Weights of a small GPT-style language model, trained from scratch on English Wikipedia.
Size: 15 layers, 12 heads of 32, MLP 1024 SwiGLU, vocabulary 2382.
Architecture: rotary positions, no biases in attention or MLP, untied embeddings.
Training: a variant of SOAP for these matrices, 413M tokens, 3152 steps.
Each number is 500 + 25 x the weight over its row's rms, rounded and kept within 0 to 999. Layers, rows and columns count from 0. Numbers have three digits each. The size before them is the row's rms in percent of the matrix's.

# o: layer 3 attention output (transposed), 384x384, rms 0.0626, rows 53-89, columns 96-191
# v: layer 3 attention value, 384x384, rms 0.0686, rows 54-90, columns 96-191
# q: layer 3 attention query, 384x384, rms 0.0931, rows 64-95, columns 96-191
# k: layer 3 attention key, 384x384, rms 0.0907, rows 64-95, columns 96-191
o53 093:457520508485473523485505487518445503531520510561509514469462481490511529488520495533490520486529511520507475480449538485507482485538480530480505531534529463544524498505536471496486468490419481510468505505514475491513508492453518472463508496455471529528433496508456528510488534519506513502
v54 097:482496508533494500494508495504520543491548476519484528488534528471452522501528518519490520513510522528498542486460503480450491469519493517516514492506481537469522517498509509525517480498495452504514501526504497493529501538487517541536528506529515537487536437459444476482503539475534456521
o54 102:505502503503479481520469505510398501502467516501518510482487485472511483511503481540480549533502493460502475548539514494502480520511503503477478534513488490526542541519475559493517502507514502487540542505525479500512511501506498487469454507475439466502450497469512458473475495474479546510
v55 096:518517510510501478490488530495533494492463500473510534480514521524492486466463512515492502504451498536514518500498470488498450508485501489510525505539450523479500507501469489534514507467555502549436487508496494503461512463509488493562508519492491501489486548509460490504495492488446523510
o55 100:497490501510526528544499502482496498499497494509474515506476487471486482500537466491516499478575497481529530481465488498499546486518507517520493499490449514507535471455485451466505546519474507463448504533517538500497477508479519513433487516534486528531503465506494483502520520491501507494
v56 091:510523503489481514507482535519528505464465529499461497496536459506493516558502487498496498550527503511509504493526510515530499493466466505485461476492468507468554468498496511502473498514520506501514490500539514513564480488506491520527490520514504456431513500454475474471517514507535522520
o56 085:535509528451496490517495495472517518513505478523533489478462470484502527514482489487508507478462483526502515513501487481498519513558509537554517519456527498504486504511542504534490527481499515478524510531513493496498538532509517473461471516485472504532486541507493503502525489505493471503
v57 094:499516501499507480478538503524467515474511472500500500489532537498507506516480502544529553508532470501502495527516458454474558533537454471520483475520487488504456522496539500485513522505505498499480474492508519510497533490498555523488517476565501508495513492508489497448538498508501507491
o57 097:516457499516432469492518460485498477504507503528486506496452517558455466520533510483498489494491518488495442467461492526517523484456471497521477533489511501472520531508482523527495497515497549519524525522473508495494472498513514505476526472483491494489494467475541509501488574504525473514
v58 083:518477479492508526506502512502486452520503480500543501485524518493497482478595528438528461490514492460526529495529483534519506494502508542498469512514503467511459489439532507532477503443470528530504518495515514477498516505517476468530495496500575475532477528463472518463516471533504476466
o58 079:488513463491523487492479498464482520514460494506460496527516500462498511517474458528471534522462518507457504499494485453514519524444514484470532473552504514496520482530499484461475534498499494445499495478464499509514486500418484507455521495509492492517459494502563538496491491493490548516
v59 080:483517538505494489515494487529514459499526526530525495468510449471533499508469484522532518531514463491499498520487508503519486515504491487497515492523517508534501502497451430479516494478478502553482503489508487523434489493494512474447516499495459502474475520555507473524524486510507498478
o59 076:500507525500484524471507517539534502518511470518501501521509500505527456545491560490512477491477494492484501468501470508509515460467489496477485502471515510483524500444542474512481532493499487505520531482479538498519496475461465496528545486525510548484504495499493503488493528542484463499
v60 088:515492514501524477528535475528495463505537512490501457523521522523495478468518481470509507509531528483485491492533531524512500523495509518500478496515515419492464515475517526525508490501492493528496474515504495496519494536488490458561519489508532514541479574508500497494498508522523528484
o60 094:529511446469517546449449482451544498459477480518507497499500510507524521542474478491505514502503505486484499525526500478487514473479474484484513520474488516492522499511480453477465531481507496481516512504508523504482526514463494517448503481533469485545461478506507534509516511510472466506
v61 092:523492492500461508505459511488477540503531517514492591486495524521497530499484522479479491509506521508480490496525498492479482540488532498517503483488488457459478551520529530542456492544458445515517505531455481481527558492487512535496491502528522506474500478497499500546487480459459496487
o61 092:537503494465553489452562463497432475442509491454460498526487510567420539488496451528491527473497492497497489471487514550522506485513491496491503521527483500516523516512474472505531518478527501474467492490513539485449452530474500499526510481485507482491508454511471516508476507510506484537
v62 084:509486496551525510525528495499489537479492495483484520547486538488426529465515522498478471468535469495534543491514483514469496461550465512488538488516501564485560467485492517522527516510519494477505490519472494512510480512450501529491516459540529508502516489511546520508533482529418453511
o62 081:471499527454453517493471468502507502491459499496503490459525491488512436485485487543461508484472515497490469487487503499509453531486531520489511494512512470565471452517511523474514505504470490558506530458488508458493486462525529518535488530492479521522464464514434502517509477499529519515
v63 090:465542498509526502457500485491482511559530506532499523465493500460512488529478513544518518520513498457495477521414521459462474518501540534535527507497503506516506461506490469469539455479502499519494516485504515481504535505485491523495537480573498506545536487528529478496464502482556482503
o63 089:481504482507477478498512545544535465506492486481506503507470488533477498480498504478492506467464476522511499475557499529552504492480457491462453535463499456514485539477490489519507474508491470507484468551492496514500471515500512493516455478506470543486501515508495492519558470532465511507
q64 121:491504500519505512486526476473469514483470508473526516479560497494477486495531522504484510519507504471511477499469509495477493499449526456497476534522538498510552483501479480520500483480481480492498498466505482528472478469452508475498508455461514507509477495491508510476433507485478510505
k64 120:500495482517506491506486516527463516525481521480550508510501534552516493516463489472500492487506457520478504477542534493469493497512476512479539442497483471448469520479504469447526515542519500541500496470502539521521455553516526536517533488512504472519511502518549491517536498447501514483
q65 110:506478505532501469506485537492523492529473557460464515532494518495530467541469465477500546497483510518541510470504443486502546481493509498501498492477521531485475469509505532507485482496479514517528553512486487512486506472506496485528508517511510506506503507504486511543546505499529495527
k65 110:493526484502490507523499491492484523479489461514500476483493479487498489486513469504528491525496490496504510522454474521478437492541505530526486505522536533510495501565421508507481473507540508532491531492477463502483466508472513492465498511503547482483547464504425480491482487485496507503
q66 106:524505494447514501493522484501506436495508483517523478519438493499523490484489487492446505555547488501476487492487529515466479488491427487499515514504468519491504522516479468489513470533521504494510436512506517466526483511520518536513508509508505502486521537488453465441559514515504477493
k66 116:512514493500519491501479543476474514476516523477489479464505520538504470490507488522481524467508515490506513545515534486485580496481502493484524494501459500503505475461555517509514527548467507486506480552529519466521509510517480483514475489498449501502478536497534539502512529459482478515
q67 106:521493467458543501499475535493451500485469495532499475503477504473469529462500507487497452528495478517506517522489523495476500529461472498526447472472496487521480494530523451491494516513464494520435503488483519509539520536492485539491535515534516507482501503468500516529450455489434513482
k67 092:543516489509521515523515513526504527502532498483466469472483511490500486455502476497448475523504460509471495495510523501495500556516508499503508456495510534531461522481485465476539492530546522480476511491520548534513450531482511480505503522468516500506513523560542487466530517511500520523
q68 113:493555497464486500512512491454487513499497528510520483488488548521493492495506520475517488485471461508549448528489505491505477491516523513451523515555511443514545498486509549500455505461488506497451525484486524495506540517491427561479522483516506506468501503516512506519529473485515471480
k68 110:456499472480501478502474532497490532514516487507487439487490529528519498474490510559488470547486501472519480514514508480540503526511482492525487485482535496442487499520523503515510482521518469483451471514483503499503489484527518461508523461478494434540515524454489510499496511530540486502
q69 109:501494510499515484500493509463518515498504499466486538446460483495517505487516459502512520487529505498512505492525486552522507501517506487495466480518495495520496493529532515557536511494479500571503497516534490487502506482518527469491496503511529493499490468507507542515543552538473501508
k69 084:521539523536455503460465476523515493510455484513518508531471492520449497487515539508506473483509524529502533495503486543480489503487496499516499522513483473459545552521469461543474457513487502466462473430461428503483509484500502500476506468516526502490522493504533526508527482442462503519
q70 077:499459493467501532500512471517500437495506481477547479506528437456480496484531490533480495531527519483456524476498527526514495460503490475553521537513512540509511525489464501512533511507536491533562481511513508536519432463487565500522493503487450491513501531480514458485480537492504479513
k70 061:473502483501514468504546510491491531503532488509515496503487517528514480495554462480474476471514513471519500473528522497467482505506506478497469506489492553516462478456493478459525498513500504525518514526500572508481473478523484541472468508498479475484479502511547476482557544476504505513
q71 094:487530493500500496529511514517509514500509494515492530510492505542510487483504502480546501501500474520503481493544485547489500511500499503487477498525493490515524519537558499518514519490476482530496469485460478473499528482473543456489508497503498453517531489494538558520514511513509506525
k71 065:485531532529444520483489469520519472531491479476499492512518504511503490496470538522505504475516476510498514508476464473506496505502509536518541521492525453472539508529542510543456491499501481475522482468479439541509486529485513469508528466525561520550529501530492509513490494479463505479
q72 092:513539496553448483485465478490489545515499540495477552517479531563532476500488508520514545468477466504510471502516475533480492535514494544483492464496517482451464484487547517528494525502439493510481495458503445496479505485516467497531513487499528497508491512529492527529480517495515488479
k72 068:535523499463505540483465508516474502512478494504512496502486484476486525492436536526457539530504479563506538523462455511509524514526490466483483500515503478458521521535521452520450479491488487502531459502501443508490464514485503506499567492504540479518521486473488512527497444513482507484
q73 106:486520506501495485483498510441487548508518513481465524515507505485492528530537503469533546432487471506537523499504495424509540530530480505468509521488542494495494493486519472490476490523476505493470513443477518506494521526520435560510513476468543534477484496548437507470506491493489514487
k73 115:535463474474511501527502511472474457469502518539509461467482474465530489464487484490507515556478527475490493478522484539516506452499497470490479491505497479464481478495497523502514492499512468502456492495453481496525519463506495481527510536488470485492487517440487513498494467490539505501
q74 098:496501524483510463494493517456513482514508501511476461515476516469482519509538458441545476443457504466520534491501490438494506521488515452497490500526551512506510521478485497425439481493488513515462528513452541521532499535497458525477501543511518510495498495503482479523493405474491520488
k74 088:520468458555501496570498473472488532477526495519483482456503491508480496482499471520491489520521523523478480439510496528474483482511498542510505465527485535501469498489545474507497529510532491521472508470449522513578486461501493515470518474499501489473527487481537488468489472520517513470
q75 114:483510484461460489522499520477484508513506551534518545532501467486483513481496467500520557505491494487491508481493512512525489517514509489492508524512486487508538481497520542538517532482477507512551522517517508489481500466497534466537530518534518462529446546510504543517461582498515494467
k75 111:508550481479516487468533497534514521515517517516492476554496513486481460526484505553458476519472492508561517511528481493505499503503508481517517468471488471448481553519516480520501480543517509482479481503481455521500483511548505482495497492505488437501520528465510536501530531487456498536
q76 117:505503494468549510514498543502538508502449543463493502454462470520498483447472484473552486502483519493504468508472451507505476496505550504490534510541520473516530473490471534496510515474533502509522502469498511529483493455501502485489470484517484494569467501506491493577497508507477519528
k76 113:484549533514476521535498485554526507486473471508462526550510505477466494508504502489515520482506525476503471520488496453514509494500530521491508485510497509541560526515517464472488493488488502513481570500493455506527527479528506489472519537522508517542470571462560522488515493554498460518
q77 114:438510521469520512490506536455493511497502511464505553460442493453504498515506521471486521494505528503491474510489538482491519466500522509501551496515480487493525519486511502511525501540553512505499520449533542490500507522563477482502455451536497501502488501535515478522464457499500512472
k77 120:521485480495508492497480521504529507470484514518550517511454490487494511491506472481515498495502470474503469505539472490522502517501487507543479478514488488565482490471530476478498535532529507479472511511482521502513532475506494480476477492498506525515482516502512488514525499510504499492
q78 111:523501538522531517475490514494515479465510525511503481472550517495522479474456510472493510492452512470512483530471511462514482518460504521512526506489504467538499477523497497495447481489469522483495540515507515521539479497491461586454466468495538519460462452510510469522513488547477508530
k78 115:562498485489514488508480496476501507486510481518512518473483492486499529503487511463491471494517507466498501529482518508492501507463500471451498475478533487548507547489491471536535513507505479510449471543525496492511514477507526484520493522511454504454488502528527487502462480476520506521
q79 100:554491512516498494496462516521505498524494490513530491473507513484514503512476521506484481540506564513506502485503512497493493498487471490513490477448525492482476471524491473516527495508517508498504534528511479509476511509524490466501481524483534507502475440494477495512492529504448490537
k79 100:505507524513473519479508533509501490489464489497500519481507508489472498514534492497561497452518472539496474552493527542461481535502480515448510513499499533562506459482472546445528523486503540515502494490534508484480512507519494529503535476520474504468509502481488437484524496502506472519
q80 120:486513541494512470537499534444508461468496500453495493505551531501544480478457454509499564555480515530520493495446466484461471509481524470511495517498496511483540499464485502479441474509493529540520550482457457484500533452493460500504531505478531539469478456507474510506507509530475525470
k80 112:485503545499459517461478472484525488510523508495528491470509536516495459516522453531503478538489525442448480515515551475491511523530523489501482492474482510509475495494521478490504525498479465501495486534514526525479497487497564504524500512520499460489523506506485509488505508484463477516
q81 104:520510522495469468523463496511535491499523463508513493506502484511565490488473490497452517523508491495473492497502479548516508490513483520485537484548447495505497490476494467511504469520544535495558518524496486519497481489528517484500490498510488505523475521494484476542556552512537519518
k81 092:479459483477472512525519506497524470465489477535530527510520484486483542511509481490534528477528503516531513509453437519494510433473494547483491520493485510503542511533481522535455492475459474509492525511483466466501532447497489512452510506507516495500546491460494513518483448508476515462
q82 108:502477490487474501507498483508491515491475507509509499521490515449471501530494485512497471553496547499429512497516527534500490509515518494568475480504487544487504503543545508507497497517520481496495472471529499486554477499479518494522510501511475480539521494491510522490403479488470491473
k82 104:481533493534500477478517498502503507504497495482459542512482517515518516519514516429463485448502433486496513500504533483444491538484524495514520490505512516523469500462474484475486523519503506446511543466506516531482460538469525547517497518514518556517496486585516502477535515515508484489
q83 095:494517504510505496476532514449462569513493533506469475482489596511501465522513484512521509478472485492540484481524474498512501492527549512473497486506487492503487497479532521498507485470458481504493535513492508499464542477487458504514520533500506495477516476510514503531500500500485476506
k83 101:453510530522485507523517519493513508544471474516483493508519480468516527480493523507514492523493504513511477505480465513533476504482507508527492502485498464498538490564480513532465503471521484489477480469436435518496512535508504492495502484521557479521545505473463466489448481525505502478
q84 106:497515558559515471476519503495491494511482517470476523489516483522522491507500470506520544461492552498520543471512455489496510517551552520465507501519474499482528476484458506496542538486488512517532515529458489490448511478502508459543471530473505504507509484498500487485536564495517504500
k84 091:490465503453517490522480491497471481479508487504549512526536516516473501519483525490530514515491517516510490494461468537518517467486489505510454530459508450491555507536505517499486505511480477534494523518464438469486544485508481490503486483534511480474477489464471503508475460532516513459
q85 098:472505494516480491478511426504518487514502460430514499511518449491519491485511525549495496493539519502491483505548499536496491481478467486516528495478557504490493494480463529531519526549503479513525497518505471513495462481519535488505475471504498531481492507531497486503536541506501527485
k85 098:519482484511501508491500465519470531483496504517510499513410521482479536474555451500513498497543531498521531474501508530454525532489492493488476521523493530515465487491504493484518492489533494514509506516536532486480489461494484505461487503483475481496501508499493479482548496452490463514
q86 097:481521511472503504493512511520463505499464539521497481495500563496438505510505548496510488466491487497513506501500475479484497518486513490504511507527483457484513516469505523449433465483508506487487534525499541479526500489505462536480560515517497486513519508509506508543484441512503481472
k86 110:494491492517506500498476513536485484527484514516469497503513499481516497521494468531511519535473484499494494497500522497518502519460500526484484491514500465527485504489504524498508500499488534523495518484499514522530513521525472495502492464497526481504502504494475518518491477568526526474
q87 081:480519479462496510466519476489486525486496499482541503494445483486523491521500485515469480542539485498473481537509544544527475461512527460528502468506507499525483539511488516542524481521545497546499472467527526500502499495536555484499459501530501502493505496532517502470517536502471464501
k87 080:447509473468512480516521525503522537495521472487513488505460488510477519514524480502500460518529504532530514500521492510457503522491489504524497498513489564501470486477478497475484503518532539511486494519539546483497463499493497521483499488513477499495482503529515518479531554449517505512
q88 107:501495521493547507537495490465481491550511473549517508506498480489521471491496501493513472498484489509501484500493522485504514478538496491483476508496521486516534546535512444506443484480551499505498498495456496491537494514517516498443484469450483457511513475461521475494474464495466512519
k88 096:478536495487484453502510514509531517511531494523533466510492529527523455495561482523466476514479485479544479502525501484506465506517492491547516491477497508488488446484501504495514501512512504499466535543482528514497482493520491486505469494471472489471465531515499499476515587452492475485
q89 089:499516505497500530508522493522527480474495501492505512511523512535505477455465537492503468523505471536510495522500493559493510473442444524499508504502500474504548515537510525551502512490460488513526469516489518485484505475438521514487514462530460480493511510488549511544541496526534496481
k89 078:523503543528473502474451482515494480522491505497499515477485525521530519448465493491496525468521454478495487537456486448517505538482524518495524515499500466507499532539558481546499510506478496461505480472528463528483503521492520444517526490512571502528535500527496483513500490541448524496
q90 114:521519516498507554519496505490508529508476503512468522521535524537511474508434558484488506522457430552499490506464497535516511475521461564480501502477467448468530460538508509537503477498517503456479528514573459486494506479500463513511486435493514481485489490489504505502510551525523494519
k90 103:526501539476483478456452539487495467494520491527479517493521536467497532500484550495483516506492511457528497531455509469505523497480518483499495521479526440492518544497490518540526509508461503484490454528539462514478505486518535475504521530478494504501505539499494540525493495554489475509
q91 109:488482484515490492470479488498501470491503498483476511534514531517486508522470518500486488478462483483486470454489460509507527532508479494502486491441502478470479491542494485473458503519467493491453523481524480505531505492469486538524496515499521518483483491501471446454498481478491526485
k91 104:560489493526525489494506508490522495501505490500516509497532491447488528477499478471473448537488486488467516490483523497512526509509470497495493505494483507533487542510545451559521494515523482516514429494504514502500450513515519521483515524460510507475505482532508504492440478579499507499
q92 110:524473515495461505513496552470477514475461499529489512470512503489511534519524472498489534517520530469495518496466510470492498499505526530495473517496452513474511454473500484498569491478534547506513516518549533505467493480511494485507504535486488495507448523523511507507505494492502503466
k92 115:500504512490536498512505527458500490450492540510502498531532513486522452524519489486460516493480496447479473486507489479471483493540500496505486488492499475501521488475515501498505504498466494503528483510490501490460490490482487499486505522560508492494472508448505521540484483479516476495
q93 112:528510513537506441470492492461467496511523550508422479517530521489502493506469482454467502478503507496512496498500493476495467563463480523497488492470528487492466495530483503478452502527487519500468547476496508518537452486529475542464511490482542492472476502483492487469492505546470530504
k93 111:531492483523544517499459515547508493495513449518473460488505479458475500503466535482475462527502503560515525491502514492518537524509530510491505492505477494493487469532526468526499473521537526510489504548506509499496514472514494512497501492490481496488525501515489478490464474520499503523
q94 106:557500494523485490544482479477477468529535446510479492507473543530519494501487500517520486501450457512478497460535507497508492476505509504477489482458501523453504507486493477450465476500474498479426527522509476511509507528533466497479501518512537491455497474499474484487456521466508504504
k94 114:466475491500507463508483496490491519520523458511506499518517504500478485508500533532513509491481490541528533493414494525506535514518502504487478518509495505463501489487484478497457531487508504524535499539468509478469465453497480538517533488476497464474545447549501480483503513492486491457
q95 114:529509548535538492510474539483518522534500483526526512499527480491504481508483508479515538523506529503507507490499561492515513477493485529491481502482508502510501470567511463544517483491519515498510544504512493516497488514524493486465443490450511495484453462471509530477495516497440529551
k95 114:498503517477504476482535512483521467485512476524480488498488493498494432504509490498549508514527480448490484538475492507485446495467480477471502502503500449490497499458448515446500514507519512504507528485526495514470544458472531475543494472508475472444497513469479496513501538448480513485
v64 097:503449522497533522497509519448504494480448493496474493490528478560455505509495503452505489505508526518485489472499514518475530497510507469519531474522542530486495572492518487473472499510477504518544496501496511471462475489510517477502495505521465501494478505527471474514512472500492487516
o64 089:530540496475481510480515494508475498531527493484537517496506457510559457495502498491459484473470446488506522508472510480507488491497494532517512486500474494517501491484497507490530487501511537512475504473457496491542501514538525518491530506482471523525548490482536524495492534464465502500
v65 099:544503495478520462506485465489470461490528512537511488488428463496475517493500498516467494527507529521541504483485460505534555496498512493458489498531485491447533527519521499525489467464505489513500476492485534496471522510488513515531478558526479496537498492536439511505514448487499490510
o65 104:482458507513494480481524500484482517493492481486524479529550499509488540490444487487479495533496541480558535485511509450460538536479491467519543465485537519580487482516470509483474477555544526503504517509505569457540501485486519500504514443497513493493480503481454504545472476503495541509
v66 100:531543489493488500531535520482490454486535502495534437479544506489478516528481447465485500522518502503454497508475479460489503521496489503477505513507462477491494449527511434519526545488489481502498548490517503469474545512470543449528453479492529539498457522525477491491479535506498501515
o66 102:493478513513563472477554534489501533464477534509498506505466463477492513473490491537516551511502515484465505483498544529518477490509500467500517460547535496490484551516471511457480483503542536506513473502492536507518485479501518544525541502531519509471517476498529498491536511446501503505
v67 096:498453515496535503476504477485520559484513509508489486520509531515468489517494558481478500506499545486502482540491499493474501522455524446534479511466548582467519538501502503466490509502481486506489529514460525506513486442498482517487480486454554464450507476495505501467523452466525471504
o67 099:485454490464508498530493489514501483478472475495434510522498461487521519511492453502492507497502479540475499470525509515513517480502478523450506479487494470521506525535504515503475520498502519548478530515475490466525472473477459483464519492501481490500504511504486486502455506507504515480
v68 097:522508492511514475469512498489501543500486458528492478470489475510507483505499494506482479497508513494499548499508507529536483452492480491498501515531491459469454517476479489491495471537496533531499531514508493476517498507497493508512483532482503447502505527507475490471473504493497528497
o68 097:517511526454498477485484506502483454518522537534521487499516548527514486508513473488509497545486486522451482452474521512489495500509511506506498529472549515530487475505478526491542473512502474501506477528470475525496487486507478503483476470530487487484534486472526478498511457456473492537
v69 101:551534490498501496530491504501500508472516471486507486515507515439501510497510478476485495528497476499519556479508493460480512535481488503492512490511481505524476471545435512531472514447578525515495459509523514505485516485504446497513472489479532491501512487514516477496479504529436486514
o69 115:478520460540519511510470477507491487459494541503484492493500503523469535532483557551539517476439508503470490548520461531517498526459483511496489534499505502477497498493496579479500496522497534490477515551489567490486505517488518552516525502549470497473483508483502457496525440478507507478
v70 088:475493465483510484545515493505544488517552503522515457499504523521504467494518526526484465493490496468522491544481509480524478482529512490536515527466483516472475500498472523481477458497510506551476511482537470502534491547491506501519471483499480566469515569522548473471480487500507512513
o70 103:586517566534493524516499503476501522482483509510519525528493437479493452507514516490494522523517526547480478525487496519495514508491491503512539467507483430449487500519524527515534498495515496484462533505511458476493512469461565447495542524529479458483482485487478530496491521537495495491
v71 099:523480469501487495563536521475477459543515477439495484523531507451433532491532474464496496516516488503515464488465493492497477491500510473467496501514497518548519462531482511454534485482506540505486470549518512486531499496457483507480488500528506517486504500487556501574456479528513510455
o71 101:499511504519474481461494516519508508489506484448517511495471477547473476521470532488476531492463502516522478518500525531502503462543475507486496456492507518515523514481509500534483505527524495462456498511515485518503514502474492469476493483546488467506520474509485550483489523498533509494
v72 090:518527520474490462486526495465450494512511509474474513494472499481491552508469505492497522468495493510517488495460497513469516500502514516470500540516471518473516484517541491523498541454515564509513499543476517485489513493527506460488495496503548484555525529516460499513506535541476519498
o72 090:459503509533519511470510516488503529476453515505500531525530503505514525531520468512546475508515531471521550509513517499532477521471478510537455501486497490516515509493487497482537491522456496470486485518493480494530537518496474519489489516515505531494512486474540480521508416444521498476
v73 093:512538505532484520523497516512499468511505538536458490478526511488527480512526498513520499481501533481543547508523491500533481477503509480446473516492505534506494488543455496501562531516514483487471473513482505515545448482478459504555513526511477491487468466507552498508490520484484511488
o73 101:529457500456475497455501528508504501513519483488513505484479506527501512509490454492469501497478453528479500557507511536494508497432533523510520492502493519493500517495549541478451533487514521511488445510486508527456541493469480527478518486479495535446516505507453512498486500520511464502
v74 098:518500507504514520546517486483491476500512493470516499494529524492500498508493516479545522423519529492544461504512475503498520474491491494476476522488448504499475488473491474508521508563491516509473498488488459498530536492482529464520507529522491497481525496493520585517520500460463512500
o74 098:525565485475477511464505520515487506472504526519518482494452499461486520479501495512463464498546466460505515502487524507467511491486501478485498482487519493547479531535522542476490512485489489516496491515523522528455474472462481513500514513502523484525478524474492469507489456498502507501
v75 095:506505537465500506537492511454499492495466547516491462486474507506511450472524485515495476476532469483490491523497479528498522487473469485499507470524497462502488487510488503514520470499479512488447480501537491423487495540497499482505539497491518520485502517474488496516466509541494485488
o75 091:499503478558526474538501510560497528507492496493550504462548509531512556495505486508530527520504504468484527505513506490485521525478508536541474551465497499474515527494497498473484484513497436524487502478493533482454498516487496487539527536477493499479467478513520478494492431503463526546
v76 099:560519504479437490518463494509489479491479488489484464499506522492500492507508474465528468522501505496435511464493495510531500528476484531527526468483458495548477488501498540492504449514536500508492512501512508514467500544494476515533533470490489505487394478537443493501490563537464480482
o76 105:477471550518563468525508541484458529577519534462487504479502504518505514483512503497544520464518470498499505545521488451491476532505517444502518539503540521505484519499521528528518511515493488459519484498475489508499472507479540483458475504498516469514504569466484494511436534475502517537
v77 093:526478507497521505519482479529474455511513497544485509523510516487508465512489543498491475504468482529455502543466524557506495491477461549519508503491512499469498458484477494455469532499496493488501537506517525555511531497478508528431491493499483533468537554483501529480519494512474500513
o77 101:529542465520464471431505530476518502541505483504493474483497506482495491513494450501538535500533490490460469500482506510502481538530482525486495489466465542476522527509506419496505541522526506525498461507525507426464492495483469517504483517477466499508491464525479524461493504516507519497
v78 092:500503497512501505518505481501495485459520540498478539519465502508524447460504481494511474498489550477508522488479477540492492489494454479468464533491523506496533523496464538470465552474487503499475448472528498479553518519514525500511538489523478472523493473487508509538490495525478519493
o78 090:486510520521440496499491471490508544516482517541546503494477497516505513525472528510470534459478490490523497456546514488478480506482502498456485494529487527483489479531525447524504508498516483502555499461509477449509508465504491466513532508487526511515517532494482493495494436516549495490
v79 098:496470449464474496479497511543508510483532480482493453508501521465469488518515535529521494484493539516456462491504503482510501513461493500507510457485507452508471494478517500513446458493486505473537477485482497535460463537502502481510555522475469517518486504517504465490493532477490488486
o79 102:520493492471539512507528470440457474486515486445492538506503528516528495475490489497516489534502452463505523565516501562493494535498506524501594482469514502491492531478483496504475494486503500515496547510493504507500537481474481483483499461493525488493480536510502530526551433539468505496
v80 104:515502503492545509486529554455501439495496522496502501455469527526516462486519473469518498498470479508534454500487515490569510463520469494528449498508481476437462535487522489521499510497483510524471521481494525498503464498473504498519518497498486502469488535557452501491478533471534522524
o80 102:508519513515473476506493476495507520509487492508522492510510480493482498468527549543487516513511506494519498501498481465459496520490521451477513528488496528505463539495504508503502489566525472528466500480476504492502495460516533487495483494500537504504492499537535517539510494494475459487
v81 093:518428538487542489518522493476453547496481494507484478462456498504445504452475458483517516487482465501497475515484494524484475495491471479548454506553544486483489531508499506509491472490470498482512488478538536483530470482497501518485514500427523491483540480533526506500488473473529499477
o81 090:435544448488479540492482486509504477497504487525517525499496509533518476521482473509473480526554504495487461460514490517467534486483490540413529509508496493460477486498527522510512513517474501479517551549463498492482497487531517484516463499477480504532514534493499481501458515522520540531
v82 093:509472483533480505468484512521460534515478519512505483521443451475505483485516542485516503506437500477502536484490521511446514505486522482528526483495514531537506485479490535500463488513498499498512490476523499513489483498508493521509495535464552512473502509539507503506489478450527492469
o82 091:513463518480506525504490508493517479468530515477497490501506465502493508461489452525529521539493451517468482541474486497491535505525488508524543530498494495511477518492451509532522489523470518504453490513513472484477540530464495513463499476491435501508466597554511480471504522545517506537
v83 107:463441476493517526499538482489488523524517534497499526494492505512547500485477518549515490501479521505514513487505503535457526470477501527477499546491561539492517468473516536482456475544475489503486523477505459500535474552510503540473502477520470512483512494515572478468475506468488512516
o83 112:519495484454505497486465501496491546526520493542488490508504457470511495484462463473504484503489515537493499533463487510501487496499508528481492516484500474458485511513513518546532532515516478483481531518538462514485501524457485455466461519507552465501496499493452534507505448518518493512
v84 098:502494509495482527533500497457537476494478527463440534509533527525495497516497507497513479476513538479516527451486496485521471519535513460542496458480492509528508501496464508522522494514518506502466463504492467511517464503503485499499492486530515508456449460516514501538487494503526509484
o84 097:479464458498480474519531512517489494533525461474520558518431506484499504520541501508496503507479504492526509558498515487507480511498483488471502519508474496470514476436546522528469488535473504536487520482484500522481522501519498487487509511509528508510517494485482504487527525530509512509
v85 095:511478464467547501494530484488474537470504529482531485509516513536453512498504488503508524500495471515452517481540471524491526504458517545493507520494509567497514492512518516523465506461499495511490516509500528485510535517534503478503477546524505506450521472476511470496506514488514484514
o85 098:507498520503488485505521498544521453521485450517494476467505516525542470504508531497492487512504522509507517528507537532534517509509472500474532500494511490541472495480482514496510482499498501502478463528493501477484517504528517531492448479548499495545479537527502497513519510444513518484
v86 102:474433511489498464501486474500507561517535469491491509485514489503499462483495504475532477473510519496477452540481482514520481439481481515494488523459544507486531527453524496492466507549499504507497517541500509471475501484506480515478521502485459476463493523476527497465500477522501492498
o86 113:512545511453494536481465518518517539543477513528475537478523443488538483445464516516476523547520500520521452485540531516479493509475481544491465464513491471500550495525493506501511533517497498527502446488481474505501497500492555462496497455497513455511478483492487487468494531465495509496
v87 091:472519514539463505479510504487518485511486477486446520522578501499472531465507504484513519516505468478501489506500484508475448509489513508467530466502515505572496481483485521483491482509572544495480540492507499482504459511503489506504487519495500540511486477505494536506440507534470482514
o87 092:517489461486513539516496508471524486517541516497503497489463511533559459476457494502522521478499523536493524502500528488485522502472520474503446522502487475470490482488510515502489521463466506494491465489468487482459522469488524505507525451461537469533520485473532523454508536495487513478
v88 094:500512516528467522447449540491497551516500522506490498511538452535549497516505521513472497478566542444471502527505485493478489485489553502491515523485477517494533504528493499526517484489480495525543498485508479500554493517481508495551496512515500474471483479476490500495532510496485503489
o88 094:519507494492533481525516483493476491482542485495402523528467520434483489501498474480499475495504472466495548466514512530536487500512465466530516514498530445497470453499513458535528525498533501538509472478505501505496518521503532492452511502503461539471513500483478481513505528467491489527
v89 090:519529502464477507467518474482470506501478524483507506454454527526500533514477485518559516492511516479507481507520463536521523480516448500505469522434496463484536533445534512542471501512492535511525505495497458503527470506511492527477511498487504485478477517524485503501461509518502502509
o89 091:452452513464500508474467480510471468492508458469482532543536515490461464483536535458526519511539467503498491445503470504497524494517531513521479496528519478486474466471510486495544476436495481472501485494496495504492509521515563488502447523510532492544481509524525502496504476480514556500
v90 094:501538501515496547517525495498485445526513513492522511454465500494546503499458510509474526524481545455508528470524463488517496498509483511465453505491513457475505508493509536520510482478524501487487525508502501516523546531482442492502479504515535471517490494526524527507479515462486529486